Part of a small language model's weights: 808M tokens.
Each number is 128 + 32 x the weight over its row's rms, rounded and kept within 0 to 255. Layers, rows and columns count from 0. Numbers have three digits each. The size before them is the row's rms in percent of the matrix's.

# layer 10 MLP down (transposed), 1024x256, rms 0.0281, rows 461-567, columns 0-63
095:084121075134097126103136085116103111133156114149125126143161147135169141109121161111126166172113098149174138095165153137135166126154095146180090130184133118125093138181121099195105183131124176
097:125079203123082163113091116083116070075109112155071090146103146140196155169104103189152163146120159118139155159137146124127124216134077043105110157131148109149157128103144085152122131169111138
096:168157117156122124150131174135096133152141082113142090146114173117169151151172152136125145160129145104147124075123141145133176151124102107129077103131138103113205094129141189161139107111070099
107:114139176134104123099131091214138063151170156152183202117116128124090128077124149123063103071114158129126095122141116083090114120075120120130199131109169141103098115165095145171122125106100097
099:144076129101083080158103121194137179128117123118168148127098155161158136095159140114116143128153080117131096136141097135131165128156207143116096126104148175126090068118136088120068174160102139
097:150142116111172082112133081161169123127098132101202157200115192118120163128154098109136162127151118150098135107125124132116130148122170126129127129108156160117127164087126123150173116133109116
099:110165136061121108101086144150120146061144149136136147082127086168056109150135148166131167153175097136152163141075126116088103135202124145148070124155196116134112189092107153156111166143105130
094:119131134126100069201161124175083089140096144083154141150141114142091093113103167078150103130168149154142122119095110091117139174113142148164122148146097117090126151109101138128077122139116152
097:126099183111121148116159156125080184148151170143121123156138118145063115171177154122114137121135121124165124147169152106123069175112135158134102110178137161140130068160116149162100135091159126
095:155161146143100151147159173131127156129147125108123120121164188163087141171067169078137088128123138196113147095122158102156124180110156176058104130138084132124078144141076148200142166098105110
091:109127119121154138155126131155072150197091136135145105162136107052106057121055177139097095105128131098088147193156084095099168150133103198105182154136114146116160083144174067146041083140129136
103:111100155117154210110087069094197136120077129101108095133202145110113146145116170077080119068126197135122106124119171142164176155081164143077109117123122092164143161087148125122114099137143063
101:130070069128105130169115181203114104105172118098107164197116125097118119141074098134132134091150144123124099207108149085145103101126106152123074147189142146129148111122127081178075101102146192
097:120144089125133101115155068111105107119142164139122178092086197116130150134108125142105140056125100163148092092152146137153159125087069113092157116198140127132126114167139076121081105174168129
099:064109117172159119088091115082124099148127146100122188135132104141154134120105167134113163202115143153111169126103184086095084163149119119117091123085121134129110084080122156141148135150118057
100:110103128150113115122142179127103098169126110160123105098125105119112143103121115164183144071112141143139100097171118198066121098118101128118117139138143113130080110116128104100127141134112171
099:126162090152130090082088094122128165194133139172120093171109204203137162101122105057083102120097088130103150115138083081124180156140137173088163146173087176217139128160136083152108104020145161
098:125136088107097101120089118175145086121122128164118145093118172104094147131201146145137092090130142070158163121166159109094049123099160123155127107130169169064129142074091123185112142137154157
094:129188092136135060188189149122107112081084124087107127104095076154143111177226121098193140167135128087124164100096132163099102166080115151124159180129095153167116144163104117129163084164145179
098:104105163121144120117117063087097116127121148146142179142111167128075124063125186137067173154150131115147129151088123142115145159130135163186107101193167102165108155179115169138158142100099143
098:126076086084145141142166115111118140161051141167121101102048100131141174111160124128139155173125113114154104140152129117077107136117159102125133182121132121112120093175126118138105150115120149
098:079189107104107154174144187179098105119171078127074174078102138164167124124149133136136150194153129160118103122122078083124095162115126139108203106173169109106138103123088139103116164146145126
106:146082125138103176144132115205211168140192102150121069113128151111181088143140149120150105155152148143085108093171125200112120122118035071092080089104110118081117156142171160074112176119169138
101:140086138070132149109095177129116174130112083096103144089091125063091185110113146144153126097095117096055118123172162129130159113127192122099148130098137116105160122157141093100074121149107108
094:131148185159182129149106146168103168136188096142162072136144085162071089132154101073202140140131132072106136163139171126084134089101129094095095074121068162116154115131086093146153163169138193
100:105139099106130097100172118164209178179166092084196141165120159133139160165106122104143057130167113138118145085149126141182098121143065089088079103132120100148113046121123186153137154172166137
101:113087165112071142175157100081100122104157180164101115077101100147097122144110094121142122125089129129123113140104155086119162073114126086138106152136160212125133202136222143169095140145154125
109:131160169103144112192191085140188123076102117134059149145141107107129068146149159099146151093112104122165107123185192161129136137100120082135148133129093109143091169177136110161169147172205089
095:108127185145131147125087119143166108134155134113132199143096154130081141172104077103165059110076108123133147100119151102091128178131130157079131154195088153107156176159068195079089131125142143
098:130087107121123148087156139126075104123155166132066163117091102112105135112126149115106146120132141102127111146161097126157119110133099143151078125095040076088145165106149099133120119070105111
100:107115155155065166140076108115110089079088115118145103156152175126129151143161181136180146161134203132140104154108149109103113150141092145031122129149152184166146149169157074147116119090092127
108:097104137172123184093110151195125120117174079139100183150155086117184191090133185125178095208092152135141175143115148128197138095151112113164082124125151113148112131082112121130147113125097119
111:081119130103089144077116110149147165138144136070211095133166107160140100107071107138116141187130148165204116097089078079160124164122180112139175116121101173110165063106150146161144188132155086
095:088093060094110125090106113106096071079087139165130099104130126179135097170129160100107133164176157135124126137147170149122174092167067134118089143102057084089080143119103168097124137141145155
097:104090151120155127115116103135153090067106148169154101115099167120096131152078138131096117127153144104160119164153165120116137132171082076123140107045156067117151141084124146119136159175095097
092:108062130075143136049081141133097130071098157158154172132116201126124107164148090088112165119131161176075046116114118174142114127127152093165096116199154124095150119119120108118098119153106090
093:111135153134163158166220149132185145093081172139143122089112104146141099099069117178109100066117143145068146157106125149103177133115137126126105132181069113090090212071165141086168128099130160
096:144147057133125125132155152100134093115145120180144098122066103125146133112126091148186100141105169175178102098150116151105144118182104154077137214108163073090174086092105127171159123078139096
094:124094152109131107146099132113162089157168160116128135154153082182171170108120146097087173117126099169116117109162119122152140178137072110161125154060115169137146163131087130175116122128146164
097:148120098121162163168141184168132131102132155120097146065056150167157093087125076105126092093124119096133149118106103124145166091100182103124153107118169107120145180109197166129162087128128137
097:144112147157070137120143175110155157168118111157150138149062132114127142181164143182157167137196117142091127126120152165145105127114096073046153106102068151111136125103221191149146137122126138
107:135160127110119160127117071181116166173109093088075166165120128122186130087140117139094090137131113174134101142117161127165092110154117164125136153123106124139155145111103043139186149119069151
117:107130120143215130103098139114146135149128106075125164092064109146122101108164116105117108109109088098078117101147156124103128134107136145150206126145112160116129120103122134090102085095080130
099:130133132150124069153135066151160147131081129084140093089097126125142129113112103172095128149146135085136130150138096174171129145103103104124121103136109141080096149103136178174117159119150111
089:126115126119109140142119098166098158088104111152105128135143085159086166173116192188124175193124187109161220115088135176079120085135151150118108106128142107126072130132152199078082144156088121
100:095109110142084111118163139100111157155084149118133114166189059102120161094161111170066113095102121099131168087144104191113167190145129141133109093107167158111090163121140145162088137161107121
100:095064121081078095085104147152067125172160144120152165119149135109158163144165063155083107115133126120131071121112162138110153150137123150068101200163135128148185110157114154100105082123187195
101:062171124090140100132107133133140106171112079062116085133106173113178152096108114148107092104166118121066159095196158056096099137187126138119117153173123131157132100113148150141178113172182188
093:165125127147167142124133165088083133152134052166152142128134134135106193132184115135181171141078147169148065092139158112134177160166158086104132067156143113124171080107167123129123091083112142
101:077144131113070146153104094136116146111161161144091196116153177110097101107102072160126182097100193135131164097087162033118179093156107144118135176180107132156155191113122148109171163174135100
120:158132119140184175154117130067142125141090079076138190126105143124103162096144153079110121073114147079139125104124154121133117179107111146111111144162163154127156081173126113076168127118181085
104:125082122079109132132105146139160140116174105163108118112118090139164099139094165099162158138184092162116099153060114126109090128115136141105128083073063031115088153140135201118136093160153156
099:158092123155151124127098157078130140139144147113151200155124126096152132134147155127113126074107134090142094184171152131156112114121117155129150172103158093087144071170114165072111117120156124
098:166139155142154118126075174095106166097103121162111109125071105180144118139106125118144147137145140095143125172077171098142101086151101073143146108189165144134132145121142073162086145104179126
102:176213098107123082106145152149160125107124186104139148139114089129070090127092131136131122146118146144066120109139153099099138047124106106126121179178157129135155111106159106094113152117075177
093:151161096133093114135121114148149116152094126099127154084091110097190086114165110090115109155191158169156123176093154119071113080082215203163097110120139165133140122090119118093187159203173169
099:139149107063112150111146057147097153141106168113074093161131094071153135163105078164144087125148103170092127127103115142124085103164113139124122080141150075097128165096120096153139148108160117
098:096107111149172167126202139104120117185113104108149168189125129117086110188089140142132178122151198068120134096151110116122157097134124157063141072109136124146136116177161150151133083160108142
108:104142169178084154174118190129103110122104033136111144095098096186122094205163092142221126156129123142139176153109161129126073141112106124131110097168128097072114167126144161125107121108139136
101:089149177146131136128162136133107134159162158128098169152148136105124139122139113144141083069120113103200099094184099141115120131119109067084206123132173163101072135151160169140112112104111091
092:146132107136133111194156110083140115114173060122188146133157200132140080072087148086124162086121138132150144085088120102137182108109132158163061112087161177129110099108095078146159074177165088
102:167141121121136037114122155107080124122077143195116201148167141151188104112165116129168143167154101089140152091160124129170169165154160164098153123142113158089158132123124119108176134113156102
103:118155062107135125095140185137118156143166095134120135123133115108135183108139176165102163161116153151129134093158198145096088080146104138096057146146108139124118111114152110103122171140095129
097:168119130134142069179140149153127155098108104088133126151113133128169105154039131129140113133145094091133105179140186097129163096129152125141133156114085110157201166138127113187094066178158200
105:082106135139114120152176142107140094169192087141103107043079177109156081163143191134155152140128106132162114159107096158118160080178121178132171148103163100104151133123111123180130114131131119
097:090055108157111137093090139084149128145062175153074149106145155069089126091123173112131122122127151171107179197123112111048143128145165126124137118128135127085116145119171127143162110118158099
092:169100133139159136083153135144087104152139108115143104146163080168185162176105126169042138084079089161051119134166167138131165183110153137115177110093127093130126106157181143178094197104132142
099:092110113147193135086093144110148122144189172091204068167172133119106077108107123101143143119130117179077162129165156128130090143104115094162138115170148123191080180134152109082117124124092191
099:143102099117082113096119130166110124115118112135200195121183113142169101143172222141136181093178198109112072136142084129077088082162122061164148166138099086106152180091196140176107146103184140
102:104061153079092161149130119114197138112086113101072093193074137081183149186157164108114185118127123139187089128096133159136158078186120183206122128153138094145119135109118085152120116077209158
099:166142154128134136140088122081088069086132138159161088147091133132112129148085140112088097139108121160167101140103095184114103169099135101188082149113132139144158205109132120168068138169105168
103:117133139145097162140124114209124130114168131115174124028138143144155132135063097152078151120112111135165117165104094126151115139122119132094113156146119159130083114141109168151136126082150089
116:160127148115141154114043112134142177102154112149100112133118087163138174193144157161114157172084172128187179139073077164122125108110123080160081080115098103080098140158088170112131190125123096
097:118115149135161115078136160080169140118126074097142136126141183146150148116112131133117136169136116158025161156148079108122136126125123133157149092129149147117130139120184154108099163124113130
103:098147157165137122098130082151084218106092107128122114114178182122164137112115133152138075139137168106139100123193130167137108196105140151125125066108095084202156124134116112107152146114137155
101:202118141120141135110150097114149108098149190130069118119097076108095200098147118108117090071094137108156112103134147147165134122081162149135170142138079178126050160106141159120091141157109131
104:094145136097132127132132113126129043150131126106105161098117082135097107156144220156154108144137146064130166112164102152087141156147149160198162093137076067131143132105098153164096141178128076
100:166074084157160157138088126111108181173121111153124102136120150141163148128114168124127093119137114128110143137133077113095180119159040189132056134153129167152079155168144155108103090090128169
106:206131113193171160128152098142120134176153152162118125112194147078123105199115102122204166112071106109150074109096137134069181154111106152161068164034137123139081102155084147147148120112083116
099:094147130162163097083134110042090128115150088159084153099131125138117103110189097162115147140143066120180106118186154139145134131115055165110119087122114172102112145059085136125097173202112098
099:065171193142096175108131066093153100177126111119084118167136184107136152165174076111130119189117103102100130095094168110105139110102137100108151105155144116098175125138148117136161120137134121
104:122152111106112120108122104119158127098128149180097159169173123135099143109183150139153088199083149170071174097212117141132112124078068143066096168142154127117157098113153086168189080183149104
099:089137166124141184089143152141218095091106159135124153082110177098123076100155153089112162154157126076130161166233059189141141071094162134107055145130172110115085080089149178109076125096082095
100:150169156216057081174125085049153165165124115126140126120165169115150120154146148152107155101124155120151113156129180134148127105137140105093176137115108153139073101136112161130112145094143118
096:116143134103119133060144118151158144140140155165140174079094114077152096135105099085151108073146135131086096148167174106104107123065121159145116132147173124103135086117147108079129152169144169
107:107134123144102121073142097136160119166125139126184163168156088157187094106135096207096128122148115139149063118114065173133131138125147105085122128150140116118079186162119097132135078160114139
105:082072107105157113141146125176120168162127096148093163075128168129088165138184097142108130091102162103167094127048144183097116147140175157117181140179137148081108050160144092075130132137108124
098:111133126155143128149128157115176147153124112113102060143119089125190124149145129154128109133148124167136120138134119110126135100108119122130167126152128125137187157186185098187103097117180174
096:156130225137144147125128130091105104094151124125147093131089131148208052168104114125140136110096094129146122123143151128133149145198110098109134135197109086144080153095129138161129070151167091
096:193126159138077140177166105159128142152170053151101153089142145189124144110125118124106117137116095101105156128143100138100165144156130000098194222111116106134118147142138105156117136054191108
106:119109125158106159142133083136112160152192134067186132169110145149114148100169174182116108098106090145123050122197168127126120124124162126138170137127135131136111146110174141190139159086106131
098:082184167131172167167120105161127120139111106114183171111087095056168085161108137161119181135193125130069095122107130095169152128103149133084175205132135181132114168093121100130112165098147150
106:122071070122136149073132128137164134095101141163128133104111190151209137154143178157119149196135122057109175194145085183122081144157129133109070168139151100169106068144084143087153169058196103
107:086095139112142122136155128137150153129132136132195185139125108132154143115089133148194079176124110157131158097162157168103147153096117112085129089153168151016092095144140131095070143137109163
101:120137071170079191114125107112144167157161108034141128127161070120124116146227095179117173120090142083131137135154176140115096138107122165080151069108154139201132088109171125113107125103143108
098:119092198046101162070087138135146119144145126089105142087218114144105168071165135135159113111132126132122116156100155149135152127157091158194170165104148159085103140134177131155109126140158158
092:137153125104103119175104127109097135078106143138167164132078138125043087135093123171143090110146163145140123168116118115197125131081180085179179150138126128130170130146119153149136152057114156
100:065140135145090132126100131126092155135116120143148096095115136179159123145142139102158123093073093096155175148107110120120099067143140149105159187160221108115083074125154102108136086130166145
098:107101110149120109090086107107116127147134097115110158161142121142115135102150152140091107157174085104114114171175137157196099121159082186146132124103137126132129124111138100072132170128115097
098:084122127140149122093183229108094110143123128070101095185118144108119128126084148169133142071107137084147141095075086161161132136113099096170103118085132166167172141147143112056108128180174092
099:106135172090135126158173155135139111122134103151169118093155125125123121129084119040105162065160158128112093115158123153166069152121166133142118177118198116134102125132111111078085129122138076
108:128159106140172173135171105141118039104132178148182140122153126127149172161116152130171098155142153092096099108160152137143053170172158097093115140122113076145234151096077077177098127148117130
094:168123178164118083153105114099114116099136179123117110142111131155157096037139148117170085143160112153078138116124113119113150157109104128147116130160103137150081119133093107119105151112139069
103:134137102148106127165160080159152119055131144097144138147107114142085150162143119111184140201134110104126143178147075146109105152162136150153160152150158229068104137201099192130132095056130104
095:173184160144143094102120149148134136135092105116101140109150097156113074081115104136152142107134163113137127098121134132090214110175145185081041127131117113136160155190150109133114095147097120
097:102118118089182111177118127094122126179098153120117130132142076123096155129143131064160117081105097126112164081175189098160158148116168161136157147160141139123077142142125053118144119106162103
099:139099115132096134070156165032163156078102155156144152115160072138153118119086059160107096101095178127135122139205106121190121104126155135139172105146143111105121149115135102154130107142077065
# layer 10 MLP up, 1024x256, rms 0.11, rows 462-568, columns 0-63
095:143039091168156113170136144230150157142135104111160176065103101102109124092109129117115107170134104147111101129097144139133061095178087102176157105185165180112151084138143108076126098077125125
102:089075107108124154090142090183140090151134184162139137157133121175149072149092124150108192136150111187105170216099107145102095079096086140152173083157129110181112148119097068173122165113160109
102:156112104160124140170102138071104141115101096142160107131145058114117146146143127111176143096148149128113161122147133145138123098155196075100104134126112160143167123093180103165112070155145132
095:117170150088123133121114128131123154116228142094104152110114093146149084110130068216121122103130184115137090080167104126130065115121069111149149090183137225089189118162138170169139145077083109
105:100141142113128181128155140083102140160130109104109117062135134113195101106096089158149104136115145107112098084141087102107156105114118132108107131119119113105164137123103096144124119108130127
097:143190115133133168163098140131155128122149114158079111132106126103156212162121152115110142101127148116158077092162063119155098110091129131150199210138122138137130111149106131154142122181135136
098:141152153113108144155090181092094049153102109103092110114155100167124139107149129193153195105079148119086138108156109136122099099092101102159168096169145102146167113180172127107126109092106129
101:169151080134144120111120141122117065130138132124109160133126155135118149144108070100163148106131129133133147135109135096124071123103151129133084113146093131142117219122182076153148127172145193
098:116129119074135138141092162131140136156124133108134121131123067126104138101151069111130118143188135109200096144151115114174116146105094121133140128093176176153134119103117172067145055153189127
097:176202100158069102112129122146129098121150167155172107135119092173132163092158083130151128110141061131176098123148120142154172110142150092178127137071137144141060128109127155136189177108133137
102:138125210176188156151126124176131153170144106152128144092084095165103061124165146065175067212131057090126116082224123148154100146084088104160143104178138154128082118181104114137114102155162162
105:171126102108149165087127116122116104097095091107170062113137166128191115084154143093162097135149134140169073109143078144113154128126170104121164118136082098140144133088144204168160160106096094
100:109123137167101160168101135122116132172117079047152098082167103155138140091147063121169149186133186137132155161117155124104135169118140106170103134086132178128084138085160120111161114079122144
096:198113105105073051174163117159156145100133075161120135118081165135154078104157137137131082136130107127143161120137100124102138156162135123114159201105135052137196192105143135106134174109117183
103:115171131156090086094131088081129165106132105114160095133131130116064123102123123106141165212136172149126116165119101096120132155139155113185120183162137127146178110135173147164139138097114088
101:110106159136150108129133131112109130078127068135126151149190102082137114097108110140203127107167128112096066127135175114114108112124126119154127124106117109063112141161156138139143143213120072
098:121104092192203136073137139144091157092110096137112092136113093097155160149111083123131129098176179149157106149098104086137150163136147141125094127119147103106108153173083107127154167116084093
097:180046154098137118075089129135098120135182111113157106159120092090140164091095136089051155133112083137155078141137179134123178145102138098092112147091159112094108136138146124099036155109168179
101:128128142152172105146189171133138153122194073109099104162197094151186087098069139062122121144105101126090086126088129155150092132115167138077128092095104187128084119101054163139101153157142120
099:192062078160115129131135112119129177139104109094089120130147105170206098086094109174110105145209106127159103139105140080096142170101109148106108135077144150183123139181157086159142159140149117
094:106086129171134162104121115163131182116109132141121096207166105091120113140091108138159141106114157130165132182103170149133123132157160147127069099149144128195108135135128098125140142130146091
104:113150153106072120124086083097145155101100103124163166158134086090153121153092147166118151167101113162139108127104098108135147115155116162101173146125149102198167192146116091222183079096090142
096:114150133135150181129089071104119101159080158138154094213154178108174085089106166150138143147189105157086163157089090116130146121173123166105132134126104121137129098097111102163215189149101158
097:147086079154121138127091166075138138056070137121107122144157172105132194157130169112076190128153082194076129164058125146157147143101101172113121134114134090137123121129191144069127174170073149
099:125105133150137148063061112111142157136101107195109153061149122125153171130107090097074120123141157176127048114105124103151096077129102123175089082137116131149104115127089135141164097156111076
105:133084180143122189162154184135140090156078085067127143114139078186097179134036102160182123090148074155138104151130101139093130120164151091135157115127152149137119121216188108161099085165147146
112:096075109104105175135165048176118094055099140162160107147143122159083099093087076130170088118104101108111102125112092130158119076147086121129123143132169092097117107124126097141167191126114052
101:183130058167087122184090140095119115116127113101166092143126084129185142079115188141129103131127183097156151136153142177186138144114106181077133144106148075115133161110120116145154172148146133
100:187086142142086157160132121156099162089095125082159091144151113117139099107131157111117144201099148107073124101089089066085136103111119131123105125119178089139142133199086143123136108145150136
099:122140115053144119123119138093150110165131086188122125085125152138132101168080146152088145095088129087136170194119131132048145098101153096216138106108155083088141167106201142118193141193124093
109:157163164150136120164158170146131094069128086112160202133135138145082123117149124120199098106162179122095121094142120131089195201194115155157126177123162120111101111102111068145132126155140031
110:137136084135169121128131144092139104119095136156101132102102150096106085152093163130061095132185107111050114117122143172100177188128077176151110103115127105159119144126124151144153111174047148
096:120132112080087165156095115172125143096091167061144110104132111161139142134124140131158159130138094158133137131138171132138132121168099107204189066080153191191105095173143120158082142125138119
096:160167147155166083096161099109132143116161104072092170149115113170113163154107127118121118121126144111098207120096083152095114082168062143117078113143092161204095105161107119135108110128133128
093:139145116091195078110075183103077114116115101052084168164138155143146206098127146113149137126149124131155122209185128170094087127114098157129186128089122117105148106148135102076144182107146190
095:128066152160145098088173150121133123172120120069073199186106158105114141138135145147164138150118096137169147085153116170134133153146109114194105129142175152156160066170131150168125112167115186
104:150087158147167123115130125171116101112170086077096187132192147139121139150147131104129119118158064138104169122118160082165156152150145126197072123171136188185127163137180108095111130209116172
096:122146146127109138147205201054099093172110081150124105149148066135129134157160163136111146148129126063164120139120158159112162109095107151147115096169128109076082105159149138086081091111190099
099:116143131157132113093097133133151194137101167053212105122137131154111132186189167152126131129064115086116129099136106157045106131074074153173157129129091109146150079090082154158128121139157141
101:145077125106182086090107099176127098101217135133142148106134078140096122097148093110113083084129124129163124101087147136156139192122184114127140121127183151200135133174146086093130146136156076
105:174134178176147132134123180043140148131152092115123095126155172182090179142102152087127112139120143099139129186074113152050127163150056149113118150140142124151185116097155177102111114119148182
106:125161110108141125193180189123088120121165068181097164111198117137093153141142174091137127138132149160159153121157160126128135089147194052141086154087089116125161091118151137164110094098132138
101:097127176121141201119111163134089152149161110147144128088102099171114125105079100115156135139108071158155152150126114115172148108115119163151066104124150143186106087149161115111085159163119070
095:175208137079128114068152191116149126144097087099124108162107112117134131108080119106092142134112046134177131151128101074115100215168136133190115121112102178170167104097108180164185124134136208
098:153169121065159173136133083107149103115179139095101141100084162183181093148120152111136129136120164119104078203110147093156126115076160113125117106069071102140191095139097117150144134140157103
099:177110142167131136170103110147151146114170155124105098142109078151099128040081120187132154134088115151121117110165135111119169168124108134133117070140132113133131125188137117173142150181119117
103:201068132115125155138122091135134155115115126193099175128145116129037140163156157146139144120079150089149080104150111166108144091157148104157114096135137200088133160106127104107074125109115136
097:117130165134128118156146085136121129062120148085120102122097207097144108167100097110133159185144138089108059170094094069136132127115156092150085151167154117129085190135133150103124131165134161
096:116110131141098172101167108145134137095155189096126038107078143093168112147142104119072075101165108078137133160167101120159136181166169177114130122142158209145139058116118144129092117118119116
112:093129095123151137235103131114143145123153061061113113135136098147188183087119134118098128145113110102114103120075148136124122212081172137168151155104118171160178098148178113150169107074099084
097:159158127125114137156146151177116165115138127127113126132151186106145150157138126082112131099159171119208197178116141144098130142175175111132102128127154215130120179158097116092113114083084148
098:182114100160141144109139089175095108105130065139127064126152086077072137092142148144113111156100152150189156151130149055155114116131132101116129125096106129103173177132192142140108113153123169
104:130140132116163143117109120119106090102082092095142130092152155134135183169111173108175145155124139140143171152164150107093107127115173126172137164065119121158111137177074109129077126121161154
102:086092135138094141156215116165162132181140110148147102116132167074097187159175098095112074116137078108119147105060114138144149144083159172108114067110105095094119127107112123134101086126179174
103:167103106106155160093111201192108098115108162146175052148143129099143159102090156140152061139107134162173171140131111177128144171176064065138163117159130093116148129126096131129085121074130100
101:123124182166133145141186184052133111117159126136209116120172157122111121146095128102174138160173117113095127147167166073076103120097118116175150168079097100118111110196090174165131073060147162
098:168117171108062092111087092141076056089136179138149179076115108182056119098189144089096078095096143105098104112126073146122133167092129104169138156177108125067096126095090115097134123125129174
109:155075138123179123105131122151104137115105132126135186118172127093084165056124155137110135109141123160121034125141115117188143207142127148160102121032103163163145089097146147148142136115137136
097:143152087135147050154135162176155124142136090086123083091088170121117133117117131124158176194119163142113154118151125095120097113124084169142066115122145108120097121152118097120136134154097174
098:145185141134125163119077113119110158106114163101133099136144121086124128168104082207137076150153191131085140136094147176075123187130131130111139125111096145109175138076169083117088171112144155
099:091077106115156172190142163088196175121187109072133090112070157123128142091115153134171108164149116129146150150137111089159111079148108140083113161095199131164141135099074124152125173129139111
110:122167096182141152139180130090178161055125174133121055131114139107073127108092109073151128168102120078079138165089115149157148125105164154176116093150141177172133113099153207146084105102082129
100:160115153107089149185158111140156143097111100150172120093133114195142098117135154087039109108147119182169106176131098142113163151136182106161102166185176148094040117159080065118092143064094072
101:090132130141144160107143114137142140165091196074115127163168068148078121221119136107145101142117121169093110110170190138083169139103124114150137160124093139180111158148117125087096127141085111
099:134141089113179084130113134172075129100140112141151154166119077153177108137048115173129096076114117135138111103148149157139082120111140154076157204115071131154134138117078142157132131173081166
093:095059182135117160110094158140138088088140160132122084089164132085054099143093104166119129169141099052194082145084098118121170122128123124142110122101155163111139072078119182103162088130118143
100:131131122114152082255118086138143047055157120103112185197103098115122105151111138169081089145097148060153116138102102106183187089120152155122136123090135181163063132079114168150124119146152103
102:046132143099119134115142186084129121087122073169097127084178152121138142117108132200090101111100110138157135147161180117182203144080126120149078146140109122099096108156102150132120040091131141
105:109142159080144114130080085136120132159125145180183117189053176189149120162141073118132114131101122140132086095104093119189118153147209129192131131146086137061127123096126091081115155096076161
107:136086140151120177097144132096126147144094121161097144109156114133157138112174162165138173143121167057094138077100170036123111105147121188124159132151123110064087124100130076080157085169147052
102:151126125108114063139162149080167067137086104128102129096169087122085166154141121083117126150126113126110146165142154096134172077148087172153138148068103088141159118118124183124176178105135130
116:143108169155116096062138155159087187141129102160192115081162109100084100075113162101111201135122114128196151138144158228175142146087128166132132104139140132076097132115115111131097114136105111
101:103116062172068144185132147120114049139160142149187091072108133099140135108117152152060214122136119080162143119137133158184149146191125128144067119180063106123141121096062122145160090124109080
102:145102162123091140148148150102111080199171135172113150168136130106153123157140122129131167074120115103125154194175105178097110069100152178088162146121089102112151133080146084113130056095124137
099:172167161188089079140114174127160137119091090046173083120135144124218150180147144148164103134174114128070147124133126127105087087178143130132099112079094193126127086171078045157192095167090132
102:126164136127077108126153161127102113143134133135106114126141153152120122124157135082141051100125097149065090162105162159135143170150103113173152091161118079101141157113136093111128097137081132
102:111137147168104144213134124179097135134084157125121106091163109114109165111181113123040132071142110084117132094147129127070127109106101121114104127118151131170071109134154119123169107119123083
105:154121149137106133157125091107161124120047095114100124075160121178093162147153143100137159153134072091118164092093140114125170097208147121119071106186145137176165145120137136104115150153090078
098:107140155121091157136113152168116109095158144117140085215149119092110186128138181187162099098137096168079105080065134142172100188192130119178100141135119090130120146116127096210145128113113130
099:169159038129151123131143127147129105060132170109196179121113121068103090142117161089134123055111175116156152130150152101111165174120077170165103137080082104104103143106149157151106076124119106
100:117190179124122153163205194179110165134106110059098114159109150105091080143094119155140147148131106120092122095138172106112151188115137131163081118156103135084120099176153155148123085114144137
095:100162106148179123050168084139123115107092075129122194117187125073136180117110184109187145150122146120141139146185053129057168134136072132105196113113157110124136099115138111155088062179082108
101:098148163105097145172167178162156200087168113124090176047059195108123124168143082139146095151172098138098156119079117078173058116081109161094082151109177146107121125151141102082163145063120164
096:139152099155142157189115134090136102132072130108121177212155098177141124134115153120103130139077148112201170127096114116097113078123170114110116127091134098127122137107137177145101114138046091
105:153164189120192075125110174052112172129128141142126074126158129105126123119172151127110140118172116097092152140130156173122126142134179113142123197139155209121085116105100163154120138116118123
101:155164130178127179173122126175139100096111118099163119156120101126220124084140091085168117089159124108041179115122174144084174052093140161143125094128094186123100134133156121139170116115096133
097:107133172107171122099132127161154123090087117142105152119126154120108126126115105092147124141121138141170125116125116125109113166128111148163112119143134163180127105085048138046112137126092120
098:082183080160096109097063131141120136145062121086107137088155147065107167117140122143106099120149132118093079138111109141094093093109150169105153189077091155138173106180154168126103146126106133
099:083084106151123174108067142081177091123129102098117160131188168118159140111139124104153182105126148133100138192101155116160144188117132161110086044145113130118089066158157180071138112120129160
100:143167137158073133112082174151140146089056145137154105122138097129136159158176173151104137175084079192122166139123103127094186103135091126135105140178154156085101147119111140105171099106157171
098:152092046103118055119089115086139151176138096116103079133189127099093163093089116096106127135120145083142153124169151124127108093098176128182096153136122062155178106110174177116111109143121076
104:136209135142139162192138114122117086212108152103110110127165138075075137112100132083155103119096135170065113082179124068137159110093108146108105098095111154108122126081135116140123142143061157
103:137169137174165137166134141084105064127178090140125119145107096117158170132163153080114123149122101184160110127101094141157131055119179112090094145124144113154121130098133102114084055128138128
097:111075206104086156144090081128109148159125146119201132136103108160098198126114064081102121142131067101148191152111129156109107152064133129095153183145135140090152141132103083100168086072144160
097:115111048169144176110208113129141090165107099148198130141091082129120112142097129090132112149117160140188141123160147074090166139115112126132086118138086109151163166126110168115166138093164123
093:137084083099113129114099134118155133105120078061146121070186080144145168126163170067152132149104073158109111159096151132179145115134163105129099155123195179102075176087150107097142100138112131
114:161090117090207134166113127163125062114121086076158105120150144110148118124109113144180088200204120139096095177129135160154144178103184122132125066098083107171175179143103105140128154142124144
098:129113185107131110142140135130131124094190094120135149106092122107109127127106110153189100088134116157174102042084143089167158159142137098126106140155155132141100102115146146133147160132131164
101:155111099128159082182159092073166141137173149171124138102177049109118145088178128076100104151139170135145063133089113094112128097118154134051135129149081152069153117116087086101157118157113173
101:114123013119127139159108090142100139104108150135112167136149144102166114139127168176162041155079146135086134163121147109053126121146134157164117075135129142109181158139134138154147098120151177
098:146132164083151077164128104134124155131119158184178086127138116128157093071104113122146091118111126136099104161080130140132182047144126085218121128110096119157093140145102135135197131144128161
096:089132098082110127164144133161102131110120062178177161103113108073155168186123101204065148114087106127172113153111132179176115096126127095157156112105067134159133111129118148194101132143151150
101:155093168137105091189163113123119170165070115126148107155127144155037134127077099120079154142106125106113142138142111174140152113138132102047151110089139173068070159100169125099170158121146131
096:115106142073114165148135048083119145171104156158127105139124129102115088089141125113092110137149152066120095148159142131165061137064116094215172131130096128066116150170137101102163115115136160
098:168123097154114131131128142187147113135108130171212052159125080109134129091167101089125180149128182136102098145078133092164077104120091158139144098115140151136099120118121169115132124184090087
091:103090145110114079153137118108102168165208097191148186089162142184139093114117128134151138131167120135106157192107130125111133157155143094113174093115131122091154153135107154101123072163082099
098:109148109134135159140115098124137143202120188121144161145154160162168130125143139107127147132125141157103083145096119126081179132203138117105185156095138158110110130127091114180195121091151080